From a checkpoint of a small transformer trained on Wikipedia.
Size: 15 layers, 3 heads of 64, MLP 512 SwiGLU, vocabulary 900.
Architecture: rotary positions, no biases in attention or MLP.
Training: a variant of SOAP for these matrices, 338M tokens, 5163 steps.
Each number is 50 + 15 x the weight over its row's rms, rounded and kept within 0 to 99. Layers, rows and columns count from 0. The size before them is the row's rms in percent of the matrix's.

# k: layer 4 attention key, 192x192, rms 0.145, rows 131-147, columns 0-95
# q: layer 4 attention query, 192x192, rms 0.146, rows 132-147, columns 0-95
k131 098:50 36 39 35 54 63 46 43 31 70 41 40 70 37 66 73 28 36 24 43 61 34 49 62 38 45 46 33 39 61 51 74 19 39 44 75 46 63 25 56 37 53 57 55 48 52 32 50 58 54 39 43 60 78 65 54 48 88 68 50 46 35 21 62 30 40 59 26 61 46 71 53 55 35 65 89 70 56 51 53 54 50 10 60 52 40 27 42 55 30 50 52 59 57 66 47
q132 087:51 43 52 67 54 48 51 64 26 36 62 40 42 29 73 52 57 40 42 42 69 56 37 22 55 31 62 23 29 49 57 69 47 62 56 53 21 69 42 37 33 61 47 57 50 59 36 44 65 40 49 27 65 60 64 43 33 54 53 54 81 49 58 55 70 50 70 45 91 35 70 82 66 39 52 45 40 50 54 65 39 52 56 34 79 53 59 79 35 56 34 53 54 57 42 42
k132 094:61 63 64 41 64 63 58 72 55 55 71 27 53 60 33 44 52 42 44 19 56 64 28 69 73 50 39 41 53 58 85 38 50 58 47 74 66 52 50 61 73 42 64 80 57 66 46 36 48 58 56 30 51 40 73 52 70 52 41 42 57 50 57 26 59 37 40 45 32 59 59 68 56 47 31 49 62 75 43 54 73 43 33 48 22 66 41 25 50 60 62 44 62 33 54 64
q133 102:51 48 68 45 13 59 10 51 70 38 41 50 60 36 80 53 41 58 61 71 40 64 17 58 52 59 68 57 30 33 68 37 55 55 38 44 69 26 33 69 32 37 62 60 63 21 58 41 51 50 50 59 66 66 86 45 46 47 55 62 48 76 29 54 38 40 54 42 29 62 53 37 48 26 64 39 61 42 64 32 56 50 51 27 52 18 52 64 25 49 67 59 70 73 57 45
k133 098:52 50 23 53 80 48 47 44 42 77 50 58 44 40 54 52 53 43 32 84 39 58 94 34 51 30 25 27 99 54 63 57 50 36 49 50 51 65 25 45 15 40 53 57 47 47 62 52 52 49 53 35 69 21 43 79 30 74 30 31 56 32 73 40 44 26 53 47 58 62 65 44 43 27 61 50 43 58 61 64 66 60 43 52 42 61 41 49 54 43 48 63 44 61 38 55
q134 087:45 31 48 87 76 57 40 36 51 50 56 60 61 43 48 37 58 31 44 67 51 22 43 53 48 54 61 53 24 32 19 48 57 61 41 10 43 67 50 08 80 39 34 73 53 51 65 70 57 33 33 35 56 37 16 48 33 40 23 54 50 52 44 44 47 77 42 58 52 39 59 53 54 40 70 58 38 41 53 18 39 39 63 29 84 60 66 52 59 47 48 65 46 50 66 49
k134 093:54 52 56 75 44 44 60 42 58 15 43 46 71 82 78 33 51 48 22 41 52 35 48 69 43 48 48 53 40 85 49 47 43 61 31 70 91 54 63 70 47 67 46 37 40 60 43 60 63 37 57 64 36 71 47 46 69 58 70 68 54 46 52 41 48 40 49 75 58 12 33 32 56 31 48 46 70 44 78 32 69 37 53 63 32 62 59 63 48 84 56 28 47 77 50 41
q135 100:44 42 45 40 52 48 41 42 52 61 65 58 60 45 70 26 48 42 25 26 43 78 85 53 40 32 31 53 55 60 66 54 82 27 52 76 55 41 64 62 43 18 46 49 71 47 71 50 53 52 44 71 55 21 31 43 53 71 71 51 63 50 51 73 44 45 51 57 54 34 44 69 51 76 27 39 37 42 42 40 44 52 54 76 10 62 53 35 51 43 53 43 79 40 49 62
k135 095:42 48 58 18 43 41 43 57 46 54 55 30 45 57 57 93 40 31 56 67 54 57 21 31 37 59 46 61 44 62 37 54 24 58 48 36 34 45 77 66 60 68 53 54 47 36 59 50 52 35 41 38 35 60 22 53 49 25 59 62 54 49 75 50 49 62 53 51 22 48 52 43 29 64 52 58 40 28 20 65 72 34 67 37 36 51 57 44 07 60 24 51 39 60 37 57
q136 091:68 50 42 65 44 48 66 68 71 39 73 20 46 26 63 72 42 64 21 29 35 46 74 30 59 36 49 37 32 65 45 36 51 45 53 69 42 64 33 33 48 43 49 70 58 43 33 61 49 52 55 25 31 72 44 49 32 55 38 40 59 39 54 48 64 74 36 65 60 30 37 38 68 48 50 65 56 55 54 32 32 39 55 48 44 25 59 36 54 36 46 52 66 48 59 39
k136 096:31 57 32 46 44 24 67 44 57 78 45 58 45 29 54 75 48 41 78 76 31 45 30 24 67 32 32 52 60 35 31 48 58 62 47 61 49 59 57 61 26 52 49 38 57 59 55 37 49 47 66 30 37 19 45 50 46 51 50 31 67 49 57 58 23 28 44 80 15 48 42 59 13 55 43 40 53 38 55 48 63 51 59 68 71 75 81 57 29 34 48 33 50 60 50 85
q137 083:73 36 74 70 62 56 42 57 19 76 53 57 47 54 63 64 24 70 51 65 39 40 71 37 44 28 40 65 61 58 34 45 39 59 33 30 58 34 53 54 42 16 31 67 57 28 54 31 76 45 40 42 54 84 59 55 25 14 33 57 40 80 63 37 66 48 38 35 70 57 48 53 42 37 55 70 71 39 47 58 30 72 67 70 72 80 46 34 64 49 51 50 32 50 73 65
k137 092:27 56 22 46 61 63 63 32 67 71 49 61 44 39 62 50 39 46 54 33 52 54 41 58 24 41 42 53 60 55 47 75 41 36 52 44 55 64 60 25 47 48 68 75 68 49 75 31 51 52 11 57 53 51 49 53 55 45 20 31 70 30 10 35 35 29 29 60 41 31 65 54 44 65 64 32 54 41 51 34 59 56 62 56 56 51 35 26 59 47 74 62 38 36 20 45
q138 087:36 33 22 32 48 63 54 69 36 65 31 40 52 51 31 66 64 12 40 47 60 51 46 26 61 61 69 62 65 69 37 38 42 45 29 34 62 82 22 51 22 21 55 51 54 50 65 59 54 47 47 68 70 68 29 46 52 56 42 36 42 53 48 70 71 65 35 41 50 47 71 55 35 51 38 45 33 42 54 50 51 56 71 18 58 70 64 26 38 60 44 69 62 36 61 34
k138 091:49 65 53 67 61 56 43 26 26 61 61 52 69 67 75 58 38 21 50 35 14 57 58 30 60 76 41 66 50 82 36 84 61 55 65 62 48 66 73 62 70 60 47 47 52 38 56 51 47 42 76 65 39 19 80 74 50 24 40 58 72 48 60 23 33 48 53 58 36 30 65 58 49 53 56 35 52 55 56 55 12 57 29 58 48 63 58 57 39 47 62 58 46 46 48 38
q139 112:39 50 61 52 65 59 37 30 49 58 51 37 59 62 44 63 28 63 31 73 47 42 39 50 45 47 76 54 05 74 55 53 51 37 57 49 63 42 31 22 46 59 35 78 58 38 67 67 55 48 27 58 38 59 43 57 61 51 57 26 57 72 53 48 25 33 30 11 41 60 33 61 25 45 58 50 77 43 40 28 03 35 75 45 56 62 45 60 62 73 47 42 51 60 50 51
k139 103:10 48 30 47 36 68 47 59 47 53 43 58 52 07 71 50 60 47 33 49 46 66 58 48 53 44 40 54 55 55 32 52 43 58 48 44 70 59 37 54 55 55 80 71 45 34 64 53 35 40 68 37 26 50 67 48 32 60 61 55 46 58 63 71 42 37 57 56 64 64 72 21 61 47 68 44 27 45 81 34 47 44 43 33 64 60 54 25 46 17 33 48 53 32 60 32
q140 099:30 53 53 60 44 84 49 30 33 54 54 31 31 38 46 19 51 62 54 29 20 42 20 55 77 65 27 54 41 31 40 52 77 63 32 78 50 42 82 43 41 57 62 32 34 55 59 35 44 36 55 37 43 39 43 61 59 30 50 62 46 41 55 37 53 67 43 40 46 72 62 61 55 55 77 11 42 54 18 33 34 57 64 42 26 79 32 45 51 69 56 28 54 50 37 56
k140 095:78 52 39 50 67 34 44 54 55 28 43 70 55 55 46 90 47 32 30 58 73 50 56 58 43 48 50 47 49 71 48 46 49 39 67 40 25 41 33 69 60 45 34 43 78 56 43 51 32 65 88 54 32 57 35 34 31 53 28 74 31 71 60 37 29 36 33 60 29 49 34 49 67 72 61 35 61 62 29 54 51 53 84 56 52 47 34 34 37 40 67 32 43 37 57 48
q141 073:56 38 45 54 24 55 40 63 63 51 70 41 40 54 51 53 83 39 50 52 48 48 31 40 38 64 28 46 59 35 59 36 18 73 62 76 46 32 73 70 69 29 51 68 62 39 53 30 51 49 48 33 27 35 39 65 62 39 67 33 56 37 34 48 48 77 91 67 64 47 34 49 60 39 51 52 61 55 42 67 63 27 63 56 44 35 37 36 60 63 66 36 63 67 53 55
k141 093:25 68 68 26 38 37 51 55 24 66 53 45 47 54 52 00 39 58 41 26 46 51 22 62 62 64 65 55 35 43 44 87 58 47 74 37 66 67 44 77 50 53 51 55 65 64 55 57 40 67 60 19 50 55 50 29 65 56 64 39 31 59 38 43 68 31 81 40 55 39 52 65 37 47 29 51 75 53 74 39 61 65 53 30 47 51 58 43 44 55 56 31 42 41 39 57
q142 105:74 33 37 64 46 56 41 61 30 64 47 63 71 74 45 26 72 41 38 54 75 31 67 62 48 40 27 76 58 35 56 37 73 36 50 74 58 71 51 30 40 43 23 40 50 39 62 58 63 43 42 48 45 41 43 39 50 59 54 28 55 49 79 50 37 60 50 32 24 37 33 25 42 51 24 63 38 64 48 55 43 46 75 46 42 56 70 25 38 36 72 71 51 51 76 71
k142 098:31 64 49 52 57 53 49 71 77 53 50 43 72 43 29 70 31 59 56 36 27 43 70 47 56 43 85 51 66 44 42 57 47 34 46 57 28 59 54 51 68 90 63 27 56 23 75 58 35 26 54 58 40 73 45 59 63 42 37 60 64 49 29 50 37 49 53 56 81 33 53 66 62 33 29 76 13 45 50 52 35 51 47 58 68 49 51 66 54 52 46 36 35 31 54 54
q143 096:61 64 51 49 39 60 54 38 55 37 49 42 41 47 44 35 46 51 45 43 52 76 67 71 63 53 70 52 62 61 51 61 49 58 59 54 34 59 48 86 44 18 59 37 57 66 62 47 73 50 58 53 55 50 79 44 15 39 52 61 69 60 80 36 28 49 50 39 45 30 38 47 47 34 43 57 60 36 44 63 40 67 36 55 16 55 59 67 46 31 44 45 52 33 25 57
k143 102:66 34 75 38 65 57 49 41 50 36 50 50 42 39 52 54 61 61 46 63 37 76 41 54 53 51 69 57 37 36 67 47 66 86 32 45 34 80 74 58 79 52 40 46 45 48 55 21 34 67 51 36 58 46 10 55 45 52 46 49 57 31 36 26 49 51 33 33 43 80 62 49 53 59 56 59 50 50 45 54 54 36 60 53 35 53 15 53 74 68 35 69 58 50 46 62
q144 094:34 55 81 50 66 45 72 67 46 75 31 51 45 40 55 53 19 49 48 37 57 67 61 67 44 34 51 28 26 30 52 10 63 62 32 63 54 25 55 61 50 56 54 31 50 30 63 44 54 54 73 52 43 59 89 33 57 74 29 57 42 49 21 52 74 44 54 34 50 40 63 68 59 57 54 89 23 63 46 62 67 72 44 66 56 39 48 65 75 46 34 47 54 60 47 53
k144 093:50 41 43 29 33 64 57 54 38 55 66 66 54 34 51 62 31 50 59 61 51 36 65 54 46 26 61 16 73 37 56 60 31 36 55 44 37 58 57 41 76 51 51 45 40 83 50 67 65 52 30 50 21 55 40 53 53 52 71 37 58 62 60 65 41 68 67 69 33 44 43 19 73 68 42 39 65 18 28 68 42 39 62 41 19 24 61 08 37 52 39 79 45 48 56 62
q145 097:56 62 67 72 44 29 49 25 36 83 22 37 61 47 39 23 57 37 50 46 38 47 36 50 52 56 42 41 56 38 25 39 54 50 42 38 48 41 39 37 41 32 26 51 17 56 49 63 44 70 63 57 58 25 48 48 73 64 70 59 45 23 50 67 62 29 32 38 64 42 42 64 65 40 38 45 38 33 40 49 70 58 28 46 41 49 64 37 34 39 63 33 42 67 52 47
k145 100:56 32 49 54 65 54 50 53 59 43 61 50 64 74 27 61 39 56 50 19 59 17 61 47 63 46 36 51 45 53 63 58 29 59 58 31 79 70 69 60 57 40 62 30 59 73 55 79 58 46 48 42 62 77 34 64 27 26 28 47 49 78 60 35 44 66 55 58 52 58 27 36 25 43 62 23 43 58 72 59 66 58 45 72 76 12 48 48 57 62 39 85 61 66 58 50
q146 081:38 61 41 16 49 22 91 40 36 27 56 68 30 35 47 55 51 57 34 56 55 31 42 34 18 54 28 67 45 57 63 72 43 48 57 77 31 48 69 73 43 46 52 38 76 51 42 47 57 61 59 35 48 52 27 33 28 54 18 48 72 49 50 43 51 51 62 71 83 69 37 41 38 69 70 69 47 74 44 53 32 23 57 57 18 48 46 39 49 44 40 38 75 60 51 60
k146 106:62 45 51 57 31 46 45 69 63 54 30 44 34 52 43 36 42 37 59 32 53 59 46 47 51 51 25 28 72 56 73 55 43 31 44 39 85 56 54 19 36 20 59 56 46 15 61 79 45 50 62 76 59 52 63 41 39 56 30 47 55 68 36 78 41 77 73 62 46 54 10 43 45 57 63 45 27 55 60 14 61 28 29 31 60 52 64 45 48 42 49 51 46 53 63 25
q147 099:36 43 57 50 40 23 50 76 37 38 44 66 30 43 47 59 62 50 57 60 45 51 67 51 22 58 74 63 50 51 39 68 52 56 73 56 36 51 70 79 74 32 62 58 50 57 48 72 55 28 48 59 35 51 57 18 56 68 54 38 29 68 50 66 60 47 51 61 76 49 46 59 38 37 76 66 51 52 29 51 44 71 58 62 43 47 53 22 37 44 53 31 46 43 44 71
k147 091:49 62 55 50 26 57 63 42 63 62 49 43 58 54 48 90 68 55 44 46 79 54 23 47 30 44 54 43 51 64 59 65 40 49 56 65 46 41 51 29 65 57 39 46 46 35 43 39 78 37 11 57 44 65 41 54 44 48 41 35 35 45 51 33 32 39 52 27 56 55 64 25 49 40 61 61 27 47 30 42 36 82 44 51 44 47 59 41 55 54 57 74 55 44 64 28